Each number is 500 + 40 x the weight over the matrix's rms, rounded and kept within 0 to 999. Layers, rows and columns count from 0. Numbers have three digits each.

# up: layer 8 MLP up, 1152x576, rms 0.0236, rows 172-231, columns 360-431
# down: layer 8 MLP down (transposed), 1152x576, rms 0.0197, rows 172-231, columns 360-431
# gate: layer 8 MLP gate, 1152x576, rms 0.024, rows 173-232, columns 360-431
up172:566536493469532545475506480483522531553503518503542500535500459433484497502527562545470508469580526414486522552511430452492463509457499465556494536514546526508476576500475469493528510516497470474495539554562547538431
down172:420478563536502458473521509491517485520457448467481469471578467538539456526467466496528480475521564512425477449534515503443434449582515574452516517571599461444482580585539458494586505428488517469453485496463493473489
gate173:499429452604465553484456466514540455477463571540476545465557523520580585501551475496508523523492434508490468513501527521469532511502510483521507488519563540466530511528433512535484496475526506508509569471445555503569
up173:478443475553538416433466504483425559588482476499522467478503485470458591491528544552474539525503505503445519513424460491493529476490448488501401482515511522483488531472592503565509495497486463532498484409428540488488
down173:528504422578517487550466526502455570499431475621585507545451536498550437479489481505501525463528512508494468454523463466506501479488530512433611522530489525467514494506492466556469550429500451532513452536476523535544
gate174:607472447470496511541543516472488583486522482562469435471497478466547508499484484471451507546456492465451445513497500426501495545584505480503598482557556584555473487506463525528524534526481474490476511529527469539521
up174:530546469491471530490579473533516528515495497468492473513466481544575480430545522508460532521494512464499421492485474494474499542543479496496506570483578513528541513628442533512489542519533503434526467533529473472494
down174:490463502434525469441508460487514442500458499468517514478475472559529473607543547530560461511583526511552541508500512549461521526466545475525495394501520446503487543520521512482499504459505487529449460441488506492567
gate175:472506552591490433643488530499458523641484513491465474462471532549545564455458541528510435535541485527429509527496580479441482577546512516437467564499511528476551475472518569479548467503535435461486591496503553538440
up175:526503520451596480553452465477523543468546551441513466562462508495472506479483489558412484550495495556491515528532462492550487489512482546532475548490497512496510525516506521456543547502457474608527397478411497451523
down175:499487449496484480453570502520528510463519443465517551502598507463467499539588550463529494401558481516525494503387535494456615499490437503509504472541522519484497498552493400496474551555474523503516521495489501540493
gate176:489513504583457426570474536451484490497572545525575491526497502470522497499491520541469467500514447460492524472546472449592554503505513489560539483472422528380504487529523505487503495513487477445514485496523502490468
up176:460520517473511470489473484452394537497465517481570504544488521467477532528564478514503502465516563567548502604413554512515510484469497478582481519410578531556424517519487519486470472424492431543384530498490580516490
down176:433501508517524515441512471548475453497583436526467470562577540486485461607516500560500459466489489547542501561430484437493444605554556504544542488445438456513518499479503491521569556535511513468531463582467461564487
gate177:493448489493498510485499500512476454524478498428539496527525505525454586532482457484539451479487486491526459408488475473474480472501522403486518558471503448447490449483445450551528557479537462532547523493454493543455
up177:557545483502461471522519525524498485521510525444532502451519472454507499517504550443411563488526480524553470580443482493525512435516448491480536529500435503457528496509556578451561549482486526477544492483431565425435
down177:493537486504562544531550496517511540462489441473466478542534467460471438492531491555550560518525537380512497507487523462553427533438548528534494463490490519531472502493461489564482511441475484519518513478517483452482
gate178:556496569471479432535493491447546496491557461493533463529455530493424435546516487477528501422545551531469461528511508490472512476483529530443424566465523466498538437471414561477510493566561499506556522518449510479405
up178:469505523532446441501447545466496540545415502538497532464538414474572561554449498463459565487488465501486423491508464517495476560511419474497518574510547525492525542482504510486497538477481535509469447535525460558461
down178:531417437515470553493469481473405546525532521501379493527471562561515508486474588548481564486481558445546501517479464545480550475468429531495470533515514484502495513453533555454458478501523490441525457513457505548531
gate179:510424523580472581493523506515558482518483539437479533500494527435530542521507531472473473508545515444536480493561511509552523584457614565533539559456541471550489535531506507460425521489447524610475449474543509541516
up179:464537457473537557535503495505522524421498491573483526509486486472537503447432503448497489441491533548501544480474464451500470466469451508551550548443521444476510459543511476471451462446598487564534479572380519529421
down179:546515520499511575490460487496535517501471519538566440476456486469515409507502522436521517441472508533512513538513470440489485482514482502532424520551518524555408509526548549462500454489495499442583405505567512501500
gate180:500541593487545511587553450454463522524410491513475481516495476551492469502560556549492528467426541552543495431469546532476543461452530516583481531479480575477505516458575540452432516511486547477522476484494454513465
up180:469509549567557485584546493475519537488505529574525503487523570477523526522496566476463505492505478442519440490507446533487564533485553482506522480505498489533495532505517446527525553446500510600508503454505466566517
down180:505420596502503496538494532520510468470482514479539519545481519468514459536504478562500499544554503423478509515424494488537522427473509493495475427440473542522535478493488566479462463440530501490479458464459481516521
gate181:477465463518515487524438472514467451508495472500524506488526568513634473500500527540514522497432481431537494478540471502485465500478509534491463515465534525449531507487563530465519423435483502433476516524534538440414
up181:579514529489565524519494515543481495527512498438553508485454565525506480569592494470499518531547488581475554510553479490543482528415554496460509463535472481522508479582486478516435504435506474497519484465486516555527
down181:491501520570468437518533510423501488523528557513506463444486447537537535505462508569519530471565475522440494526435467467503623558528522557457577512495527445447534461451551463418478476459470507457559470485525480537506
gate182:503509474461481472464489407486516551395489532447552503571494495515507512448439508506464499486480409515456581448433490491525405500550464491506516464528444466511500491456471537456497450532476515480438449525475472557478
up182:561502439432529533518504520490439520487533537490500538547458539461434522527482499522520550553444490498585512507501456584531459539512524488524473429571507586531520490470505610478453502558567479458502584577516442535399
down182:550481451495518512521565502464390524514504517459543496541394446494529478541491505480487576525408469540490494491455538526478500506457493511499433557511530600522545544517512548483382530526480448511484572548503448508540
gate183:497496472512447491547499431522468498500533578493430465518573463449506496481558492526548474510463465411533406492451497450487527463487452507486441518435512515508469501544535495497534505477541482515480465534540515493460
up183:508596542511520501506550489543439504536491511546488515469432465516456453534463456545456490502499520497518566473475458553557497551480497476469454446569529533542542527507465467525526483528603555531416541513474429531442
down183:446574523521488545519460472474520446470496445527443486428504525548414485503482506442516486476539466516446479489518457581462470519447425529469526453551493473513514503556407477491535481533468471477529468514531526579461
gate184:606550429486497517512531492507467515506445504547459477559468534491462533490529469522508455519537431426535492494522537567496488532528491456535489516508481464488518402449505502488434545450523459448477477518548454475525
up184:555468448467497609518499510564464537481462477519532444544500573500526522457498464524457455495490505489437548554439527524455467472435550455555519530504494530501429465495540479473468491509477519462477525487550431461414
down184:548517553492500527470556513557491535569498534476439496514420499493529491580501439478471482476488508504442443447478468521419454465543510533502521489509532586528569469450507531470552554477422556509563447381571504464453
gate185:436569476456526458480553480531583413464524499450537534493529535501450481454472457494572484531535551477450480532558555494532540442460492520539495526556507478558534449514469422479526518446550467477467514454528483523594
up185:517562486514556476539541514598530472430484486519429441450548470535514504477484503523473470468496499546549503397459427476563478477507512478528471487441468523490515504441427571520554466526489522529530527525559552509554
down185:572444499516452491464461431462542525486533549479488491508510494454403423450479453538542506536447543492458490441499477486485430465542486540589460456530548509512502452493431459479507488409539562397549497468478531566527
gate186:529532472488493471492529489542456525505544527568482503507435469570550481534469521460471510522475460513554480464492440543513506566437524501412545534549454445600507518434450493497530459474477470517520487530449506504494
up186:474495471518516529614495508488529470494490513481550419447476539532512449458460519552478418432493515527477526523491498532506541523483490384475569450532563462566462452517454530508522487568521537524454465467510532572506
down186:532552569476534488450478514551496523532463524432531513527527476522541500526478486477508559515458507522520548492489454467487493542548590568522498508429521477541454539558514494511500513440497468512546472501441501511441
gate187:510520491478551549542489444495501507569531476522497515441432503477526499498500550541486485525481495456438564483455485578508555558545495521541548524471524524520462503556469554474447505565533516509490544525524414522436
up187:510471528532461586468480483513503434504572527548551524512492445506529558431482533487544507566552436441513483503504504491595405476502510524576495510503512546482533528509468516521553515482511438536493512566445558467483
down187:518525523505487587477481470464568469545525465448472451542529480553522532461495511503503546456507552493455546478453465533359498490450473537534511512516583491492566478461536542537421513436562546491486531538526480462502
gate188:507486521459461506451461470509483470533483501442464484518585484545435461489545525500498502488540559561475482496503479451495467509537498502492589454508533553490482534546519463501514494512424442482534517445454496481573
up188:500507512518519489460524467495575480515426477460538440493480497431400494492515387550496552496470489505528525586522491386454482560547516440467568454440482452547551464512500538501468522461480515511552467507518525519532
down188:442424490512565454547513435460450489452468463561535519467558531480496518452488523529502430481436535564550474519516496500508500487521568420582478511493479546518449462478495515465501446514524466528504443506519557510510
gate189:577522482530555445508514448515576502452489492437506503509540547505411468505571464465523476535504539463485506522489502527506536469511464520463516502478502471472496460575530481531485578504520452509543498487469457501527
up189:435504502529479613471566466486505472455553593508429530492458477491559500516491498533591511521473481473509466439526471428421596500504496543497514515514447539467532458449513484534525481482453515492582441512428442502474
down189:511530461511465590498496481401490521407462533517562500475449540530475478445451489432548472543458541532500481487559420452514444504533545462481526512495506515546531475470471439479479483524496424490501474552516494474463
gate190:509484501493535404529458525519504455487536453521544502451471567540561448503516505427493478493521522476470509492537519563518551493454545541464544536515479516525517457525447588495440502474489446482425422484490481458524
up190:476522527513464540508520498523427499498448507509439482528436554522486516463492466506453526543489513489528471455491506486481497509452514492459481504460490499542583497564483489527511442530521509521502529507524500583454
down190:464527450466520485550503600527513505505515574498504484547542496540503440525464528497550483507478572443465476505469430497517568495446472495566483536570590470490489486536569530500501542508595526539595443508563523556496
gate191:454495491478542507448558457445498491444573555481520522490469420523449495507537492561488487474485488467549485512463455564487491430367463462461529497502420509490604479442421544535522487526502477448550491525481465529473
up191:438511534500529456533585431466497464546468480554445460494497444457487473410460479510513538469435476489493499495501541432501498470492431521527504497537469425509454519525565468487523472457529528471479522443542512415456
down191:460486475546522522496542529454539553352509498451544494503505396387519489471499419482481507512432537493492475502471539502520568474430495463436409534518433459436462450478541528549546478542491502517442438497443519427564
gate192:513535459517474539503457530452534524454469495519451478464464502462448495509480441533522466490480453450595575468449464508486474496477480574562484452447392432537455506425522470522517550457505505521445521465584547457507
up192:508536509537483562472512473448528507442550459532493442480475474459426535453526516533458488480486575535503534450536518502486500446471437434536517489489520498551521451552459495471474527565453461454515550482456445514483
down192:545552541493479520484489516557400474483519501508461524588465529478438552519518535552513515503527482493547547522479432526549526515593600473544520471480405385529560499561500515482527472445518479429479505475494440530476
gate193:517540541530471496493528518519480400516556536481470461523540503518559463454488489522481479473518528501551561465539539573528487468553471570581511498526579520494506518499487490500450511513522591496414463530592516514481
up193:541451438480572519454450525458466507585501489465476470458502432436576533463451477503420463465516531491486429554486409558524506476531552504565431493534472556462507512483510546471543509443461453494578448457558562454492
down193:450526470474494527543503394464499485515524521513513493512477520540529490518482488527490452486424442540513521519564553506505545494469501477490541451477522511465443522546511485529523425501548479518550477519444475474529
gate194:461564521543541473466497412493491443544366545493476421574471479513470494464442521517514520542490558463496515506546467430491493462451496496547484518505539545509447581516508555439456522447514459498440499487550411511475
up194:536565515493487471410457454495511506498428490508516542497503525500576519435488485452471526471467402516398518506459483515493504580512464539573463553544492499500501526446463448530452507526458492563451481597518499469417
down194:569569497473489494487489557580444496552484394493469491519530539524523487514531457563441481554525504489476510499527500422495489547536478496519502559496417477549527543520512496472492521494476542467515499551474549471462
gate195:504549491476524475494543526455444576528463537452512500516510512434462468591537516595461480573524559547537462537434515405540483501517509495566513498551515450530431503549507492573520501591431567490464456530533464455463
up195:458565562565501504523503510500476498536502516490535574493494491504470603526518513518503497476493486523487524499595440438583522430497467479515497472466563518432491444461472480473571534544498497543517511451446493483518
down195:481515522487469540505603502482566525511487478591520485442446432540552418496543498506487503475520492496466403515541518500576567452459493388526469485465504487514509447521453470497489536514482561574521528506499476555469
gate196:470548495533549505548530583480506473459478553542506483555472547480443482550547569542452548483553446537589453392505516495494451502386531477458529480479464452470487513415496522536505451503533506533537477487564493526465
up196:445471457480456460485523479511509507502565591543527433489552509471467487562519436452449513450510556434562530484490485622468458535488521441559511462580465507435510517455459513499529523521489584533522560461533474491521
down196:526557522444529583467518486465441549535525520479500527517476485487486552560513488540500506547503521448499538536544507583440466453504496522494481479535486418502483514462510432574440527491462474430578459413523527537530
gate197:533431530526433519516504502500461473570536527518524493467525458505440491521490534503461555512511583518518547505529460455436518573499490505504507572493520483550471413507505530489497471517502505548544513517529499518536
up197:549565524479478485446496594486524605480543484547544466501447462431507523526523479491465534506495480501441439543545482471510485470453536505477460517483462478415461529512507516588537548492507523463510455430508503554501
down197:538508516525505497512505447476536498554499572479481507433540475490431469434401540470506563502475545452483512480490531455513489505407502522451426520457455440431443514505416493520516453565502494544544473524589375450519
gate198:437510472573520490496549482430560437464527431475409502466561535474518544468548550479538538475519516568518496494530507469531504462449548553483548459425515515524444522505447488535477560526518506484487512507518431448522
up198:471465534513551493500583553494541503508447502509383457494470554455434494451479535495521450513510483544524463418515549510482521497442410491496514487530537522515532490469472468462472397439471459544439491511531524539570
down198:468452505522453462482489460505493513431554556504485542585468425462407432542473456497486459554514540505428550507437561500457480488501518484538448509542488514564554512458508530521429541535498497480516526491496492559528
gate199:463568547497475497503468499463508466555461526454428546490554466523461528532499482515525470499452487544474510455475507436534528584507505503490499551504553469541513481524510503460452524488571585511546546521540495560548
up199:423541444552532523516550494431478520549488484437429509485515440450436466565499549556497441523443515497448546487521505461474522534515488413546519555517445572490513528536426557493436481500494431515478580497485490448516
down199:515498642493475502429436517493488506486501489520491522533526487509488509472492518536450509441471434554531506487472506530490494451498482464494523502505495501549558517614496447480529542486517499501491487501500494520478
gate200:542507534565510421461461497509550489453499521531447564510564509504506495493431478522469507461602440550462548484493462526424485487549495490542523460522520431489514517486448507518570552528481466517480529538532490506470
up200:516506456524574538508550538535519566564533550531428525497455493415528494476532452549441496475525486540518507493539445496489562466452461430489509462461484567482479501539463481594532519492499576508520502485491518407530
down200:531530546454535483477510522535472530473485535517498522492504518482449484457464482509537480506497533523459469605533441531479584467552434518535471499499555509551488580429493463494472480527515589456484522492523444506551
gate201:497481523525577473491537516436506519502441460489518474494586556474506603475497388496525558440506537494478572494429565516565496500559550555569487542543536567521500492521487531429485512546520457453451537530493510556545
up201:475478582465509495557471516526558525534465507424557487520491500503454514510513523477510538456450502425524528544466505478480441554466563475534503464511512536468503509519456568471544457518399504461500488527486457480491
down201:517544473472490457482545496492494475516499523512478437473505447511466515478528465427511537473520543531509521552533547512481472613524472463546446440457396459534470511534480455448514576551524513549504492550508483490529
gate202:528511531562467469504535570548536512474494556546502432509480539509438552482516523554505429486509442521487510506531586466500484540475519473520527566579479594490476499431511564561565472406470547444480570477524555463492
up202:475530534488445443495478451552491506449477526495511575505445417492491460549484436441519587499529520452523530515488457544496469435525565524475536447473552463456599495557526457526465529473522431529451498480514509589496
down202:524444516516444524493492586538477510482512472587494476491467509495516501521451473482534540522511483538501532513540553535471488515562512566396504460545518477436507463586500502512487521418439478581455467501561532475492
gate203:500521522425478522433476498568543426564552523605478512468484573493515549452508517464508472449503554478490515527552502453523524461458516498515507493412450511431505476567466489487458412524589471518462512645509430465501
up203:522483466491497522470497465517480497508436475503454469391485500471469550473467509502483462515454599505489457516507515471496519487533529497527478523513552504569425581475435441527590538492513510505578482449489470482562
down203:505505478483482524533528506461518458484502440511549513518501497516538501546493517462479464458594539495467533519480471470560465541484558539535475529402421566430584519457522498497508410489477533613492451526399487507441
gate204:441485469574475450483505538503479415571546467519494536400484485478548488543531466523518498448496486520405484508578485562436515509467501512519473519507547455510478582545553558453453452506465524541581443480503476483508
up204:471554470536457490492552501476538483502546437507437545519538463482489448527527463530496387469489477556467472526538551550497500537508499505532481517499502548463487533458465567534527555516467510512497452470492452479470
down204:526476512500539513520450525554488545542508504533502537500525462520459525578553506563506521506486524552500535435523485525526536577493531497527509508519464506488450528543441468509472435461444551511503552534531522476520
gate205:390459503470451434437573482491413467369441433563518492480480498519531487497458503532490476516477474481504540451521458516523442477453513452478553501510501484471564465552490504513504476532597519472491556559509502521497
up205:434558454437547510553530550438556463490463459491524468500573565550573521512550489512531524481502452526499501479473485508468448525462480517522515550560553489496490474469463549493489530552549546455526493486510484488506
down205:541489466447526517568556459563483468524478408517520569525488487505497546492512486521505519501475412520468585493485468601481496548511575467562469552526524520467513516568472515501500585556529576463486562538471496423452
gate206:549505501523515529574458414474506421494479519527530558482583464526591558515524529474479487531509432587460433510493509499524532507536428582494431525428537536516473478522438516481522498482493403487478500536589522524516
up206:456480527481461461549514433462497485470463510461569547504557446499561501466507520518486473521536508508452440523499471639499476503469511552494515561539529467494491487519344500528439437542472500464482428521509471519549
down206:501489456458498540526485452536509482498496417475455506530565493488530448484500543515497524525531505529472455510491484490476449462488508513455408508463523562536546495538486425526464534544515481519495465490514519513462
gate207:504463521440506539552471500431515487483492477485549535471559453430554536472545492499468522468490470489478491494529508458524501453520423526486444503533495439524473485509493440590521551459471534473532554455529495492481
up207:511497436470434494480453495498546496534474458483486533432586508492612513473491461508448489598460474499527546508525475513490517531516543561496485488497482537518415467534467519505505459492438515497540530613474491482456
down207:500545505567448442500524474521465533526487563565466454516497441523556540437494476518478501533457549521522545512500485449497474434465543526371555480484477524467496498541474485494512465533512472382487524559536547462497
gate208:545525515541411550505535455514479533463423528465442513508566469456522507572479493531516483537425472524470532469478607518513500494486444487531484514542493490498503465532510550521559496492470506489551479511486477580489
up208:427520496579482468507497479533494458559535539483508507510444511466450477584447500525490491443427503486584546489532496490498473460478556484517529549489498502428544503494496514488460564468494519453464517472562438487413
down208:487509552534478497537506495480509477463497544544548489567523522433521560540470447508451428493497489514540491521457600597462502489509491417476492531492525473434502495483563487496473519545441496451583496503514476488421
gate209:501453472560556533477505540504482533514451536550512482431464493506484545519580512474443474471502486527586513452534480461463493540520487509458448418516483517567464469508471521480568465474514566479499511486517525506481
up209:572464486524450463453500470539493452519590503444509505538646558522498532470605533437538480412512462519493471523522469556490543475472495472537500500552409453532478532458489510465536520486475542491459464467426475563450
down209:512501507547466503504511497471553531498466469557522460430526494516449553530538483445500512447439581492547484422516482393519500552507481416410500493452462505548476553519526511475461429454507530484550517438502503508434
gate210:506505527531520521513494475426503511537534488499462521570515516411422412494489620532547520416476496445529471528430430471407455501533490524472568541492512534493458477570461419449482524485537541448505485458521525534485
up210:497491551513530478529544493497572485552478481425528561529474532452475497459515542500458499503472460470529425496529466474503483417539454456498490527517498494491479468510486515528476505417441531529531435473465499543566
down210:445514508529489505478505508512525494475475512481480456483490501524451494562464495502524513521555537586467521503526465500568534552480548537561501480520463567485420518497510550479524511528537508530468448571414547550470
gate211:485449497531459468509502508516529468499506560467503499531540474571489498526521477475447503504511525529491520482509473511479515532477576491494453477483455486529492488486532542414505551476445449502451566494514558461504
up211:443477481559468483518471549527493504550554504526642517426539530554542540510462457528513407451459436516455581480549453498509576466528521536487463407528529549494508537495539539459508542540582503472563464509449416504456
down211:493520492509524556508490416508551498580505519499475471510464503494488550478528519485484436502479538442522480488610446438563524578511459538515478494500542474571441494520540509514482431533442491570424463581508563511532
gate212:461491513491525524486562546427569426456462491479495472574474438432516569486539514562466560413483463476482502442539544531502493508486433521495453464567545539433485496461509442506466563513576529508466535520532460480477
up212:543453498576481412456512460517472519463505516498551513509612458524486468482508488395530486595483521458444479565463468511542505482509494462466501473468459498489497501463471486483540462553498478534495548452462559520485
down212:477491473551464495522516539476475471500490441530595603577453513470493537508539542452536551489434444499508506505452467531469509458464454515482465527527462446424523508494463509506547415525510477503493507503553459525487
gate213:509586503464503533522492545468478507508463493427431558534503506449514474437446501475578537518514446504458487485511464472454514458491496502474509473529496527491581520493525517536549585506520533522476637504520476505557
up213:476495526481458491493502518619537514508387500468487489495526526546468491546461496520458501468518449470556557450469487470523427449543548479547473519464566496538552542574469524557534532415464472436483520506476456536452
down213:471446493469563551440432546441573531503490528527463499543545496522467506459502475483465515502596506501534489476452499521465546477482562505569527507498500410520481474560548467430517465594441494492509524479451520461487
gate214:514546546512470495520445489522556541544497497462485459533484555511498523517536534537465468536470418473519621507529490464455539492458515449545541488438515518488512531471459565512460532542464512486512474532501465537412
up214:517535478402514428452529462601602500533461466499491467518475546508509492545474555481497531482455500526513498472508423462494535481522532420548431490440507460479432503480431477442472505478471441538524511469533508566452
down214:553550523514467512502501446539559510500523491469438450473489516490469485521444483460493570526490435545555484480558507503451448479494493428519451528551557480553508407556463483497481462514515480504568552493543509568504
gate215:514475494467507558548534484482547492511497487439433517468488497472503487461430519588554541454501425554431516522548540447540467409541531426516463464508545419521457444498469439538443517548480506473557485434510490505520
up215:490472465526524526495412560621459497574468434392473513523524513496542539511512501526555481563481488480475472511479530426571529500474478515484523414414522488501468594515584561528445472476470496510474484456506509455472
down215:547444498469517449462491522512467479396538541425505487486538518565490480449498429517497453556539444547555456498457504546495522464597496451520491494498503468525567543459460511460525589522491532414611476560490475464520
gate216:525531502499501533516524494505438427516490473546500514510524512492497479552510491544492502493473472547526425494495517526476490454535495538463459506526521521538499521496491482492493519573467491559502501444449527462529
up216:430545513486465510423494456558502522504559489526494532469498495515549434422510453493542520464549530532533511514518568536471419511545541589496558563509520409490509524476540484483458497535498493481533498483496493510506
down216:483502495487550497541516522505425470481463524441489466455429589533509535524534494493477528478487489484513409497415494490545456505425505552527459473457528547515478521506467515461509501468457502513506433533496459528455
gate217:541537458506401481507487523520534445529484549460547439509513471534535487488517457456498500494520514536564522456515500419621481465448538530487515522505515506426508543467554579536464580471531505478480587504516484490482
up217:503483553492583486440476487472492468498578477501522454592540482473504459543580455490474553464481470610493497555529461515500454517418499488466526465497503518474489494474449532518521510532498577516450503426536443543509
down217:451474478457509497482460493590491478492500528633515463512473468489492524482518481470461521467491490544464443558514469514508553461537506517501410470454526421557552504499448430493497491459478522487458404513488523449542
gate218:477553507575480502474520440525469507541583525454548526493508425508540471425443470577468520542479447527529489528533516534470559510535490518551493440524452493544537527505555426539509524557495538569481443511501515493477
up218:553475482520483452538519515530417546481529427475462484503490500499521574451495516516469468527458528497476463508466528492518510458537475518471535484489507524497402456407474513423579496441539413518501466450452510535497
down218:505496517531486535471477425532454499507491539529534529507499509484519469428476422452548506533477506481488538422539477518543526455531542490465574511555509473501513508521499511460461510474494482489497519474504508495495
gate219:510552546546472480489492491449566422508561539477453495499534503563435473482504410520477524517470438459514470465504472535485532484448464555445485493428569543493516572492560524456472528513568478485498548463458488573433
up219:566475517510496446492499454462526464522537458528508425489534448541585569460473450499482444537495473487519454478518495501546450486500564475562435571533527498474552593540492521451581497535533514580518530533476529526535
down219:477415522489489472519495519550541490494493529465471518382547537536448504550470469485550500464518546580436518522472469549580524485542443525521503458570515465448475473438506533410503556578475607523547490447569396507556
gate220:518544467496570504572560517517576508462574419413520485500442485444427528486549536468510473512463460542549493507471477462570508534489492496520539477547459557486503498532566469509510473517513449554453584560523511464467
up220:521493533465514421552516531481482452466519559554479484499513528512527477529526450526545489409510460460457518516447526457433470440481469497479545497501525542495541480483504608505538520503561548555486526534463505447512
down220:549493468513476419438502444537554546491416541468502513559449441499573538492535472511506475454507574523548498506461447518455520528502532443486443506534493475487468523490489513527469504528456509533563447490515482445511
gate221:470478538474388541563469485474518547481445574476530542490513470484532513421514618563526486484470484483462490518547515495518504491498487453467473547514604516470501435520476537534487552475509507500474535531538470537512
up221:444529548535439503517594494476483473485477495404494448490533551475552503466574495542504528504502561472497439496499470547447521481503580502592560544499451419519482489510477460462512549490474497469479513547503482501448
down221:517552467536445503468533457499472429464448539507467460455570469474609537517467460499571502441475497490517500509492547441593462599489465463486515548489555455481489539539502511494432489582492517467498509530560500564524
gate222:458514534483480487547468504489573495451437514523505513562526546488446514508439563500488490477451457513498478532537548462517514472522494488484382441514521484500436462475454485539479520497507522499445534589469500491497
up222:448503502462549560485494504546457491535480491518489521470502443534573587580534556525568441461536507501512496550497510498532531542547550539485489534527504407521485462491495503494506477539469522515597455479504466545487
down222:526537457480518420497464463473461494532486524557581552501477507463537495473457487487531503484548517513547442523493428525558527536487488618479565499487503546466473503420487523503524558516555534464487449540492459486508
gate223:471457432534545522479538445442484496501550469490561428482596488437491481500477494500433524442468523524492506505493557481486492489480496453548524482553491409475467485498511490485482488476518502406471510477482510459507
up223:462543525481452484471515492431509533487488504502483521513572564459496496422444445575535457561489469441470485530515470554473510559446582505499512559528437518476395464534520396447501519467498482498600512447458546499501
down223:556533506476545430427542503459512507570539536463451529522413474422552516504506491589482551446559544519437490564508490432542486505497487471492445493537434479547507581509502436449496512554434588492493475491561511532551
gate224:503579406580479477455512429469437508443498491508472491465542583486476559505606467570497517536526505642421509482517477493441546525519501498490551451466412437436444546481490507442457528568437516505523525481478545523505
up224:551456530491452473517479468464527443488589492504415498458556559440545515454485560529537515508528534561452533495515476516412458529470502537540472575538492485445471578499486565456444424546508513472572579488523534479442
down224:426547419573525536496514527491451498479487522482439478505520646477434437420413477504478512451544469515482485513522474464477502523518519517427427440549509482541501454439523498557437480527470554476475482463481460508420
gate225:481457534549516521445568514469511410529443503421570577512521506456507517555518515504543498452476470502454545510540555519516478553466470495529460506544438469510458520492438458520512466481526532610458532530506452480419
up225:478550393521598525429575591486568470534537550470548560574498455554529546524536532494569476540500392511491527508491408478442541572480485519483462548530447486462509510538501459523468506506483454504510499533480500497414
down225:469518458520488547457476510572520520487514497527491540563475535549524510547482494478538511485508509541452498464530481508520477592531519509463525485523506476491467514577446420519510465495530549483519539442477584420464
gate226:482547511535501533441469480514501521542513454483547527531473540506437479468549557566455501514510500496536470505439524533504510496480450499556510472598476526481545494494483445385532510481536488536468482461498451541476
up226:480507479558510524495504478480520517511526444528483553499481506484518564545473498501496522507485565490516445451526490494482526571533583484566468474523458486574553551511499524484479486481497444497573515473506527553444
down226:528472526480516508429502516442473475494462535486506531533514472554468556535514529461513512469467474495530469458467526488521429479514479504460497478536514531469492556504513497496540470478489524523462512494545500462551
gate227:517567475432461562498476545507477491495502445493478522524556507445460581427485539528497518489514482528449500424413534456491447527539483522535518538476418497533478464500467498472519476464459462552477523526551501514480
up227:505511455457500497438448490452466474500555541557534538567557492505482488500500507491530513530484543426437523485547460505431512468532567502480487560518476530444593456481519515397533494498439441575545551562442509545434
down227:502475507430454520477543487520553483522494555494448501507491514512473526510466421468530442521472505463536418495545598529466537459449489470495424435506509525511528617525535547529510478496547530440510507531405488528556
gate228:503453499508496523542536455371505492492527466490485552551515440452526525568521496520544532523433547510506481545582481514498502545512458477531483513524441535592562524562502539526549531498540515512501475480532519495486
up228:539583529487460514492504518517473469515517503446512509502524492492529528468576422536573457525463551527525517508478570502517542519527558497564508488498471550528468511460536477437532476458523582524551415476475493480524
down228:481501497451506529512444487487568445606499515471567545534485483451442462549506503493510493460428567469511498457495485455531517518494474516555582449503509513511527410498426484489497457399443549526485437492493452454491
gate229:519489507484525526481440504502463470457506582502522495521498497494531521457514518449571505494520451499502516486495495436410482480485517473501547519502454514465478518514457522572613423510506498508465547498522457501486
up229:508497487515492533461525469521504496458560523524435508500518484581525473533598563437479532516534408577443414503524504492443445450517470505452534500527514489500469526482568381499578454444487447555518471428517596451526
down229:492503458437464492560450478517525550584509477540485545514518539484516395568516531468471561432469592484461386531510464556574474504516492529632443553467549568494538512528530476451489528504494554465538508507539515472484
gate230:446508545487513519534447467460495532430549558526506500459492494475486492525484507535475533535476498542559519541593500568518465506464450500529543530474491505447441521521455516535533393433563466407441527488482489455465
up230:563476527458469473471479522545536448562544544417477545533476484528468554411566519493570544445616548504522531534493507579499499453486473540482483563513488519494453472441439505422509542515495468502540445520576529461547
down230:573473459459478474566508484494510509451503469479540476517522483471514500455475505497533543524568522499509534522472516508507443418534488544498472439464516604439582529488536432501465497577407462513502528491529483518548
gate231:550510512566456419487541577489545497560516474473525554519536516446484431520509477463554529520555538527472506455537506457473423558506534536574532503557550521446507544578603576507483586549535553503432521518506555517482
up231:504554450518507520486493547507541519454534436597552482482472490492443494447583518511511440471494560482520483552479469537535458473540494497459469508475508550558578486476512528506474492491543505525439578549554507497421
down231:521495479525519466499533491470568516502567449587507563455511522557511461477506442448527531498475501409530500485437486513512460490523426595535457465486528513522437531476398405539485456469513446556504468452552501552542
gate232:434429526495493538487478516500527525570400479458498503485474452434492511464436488507502488493519487422444504529544475528492465482486507461448471493551507513540511582459466507462597508454512508589513489454501554557479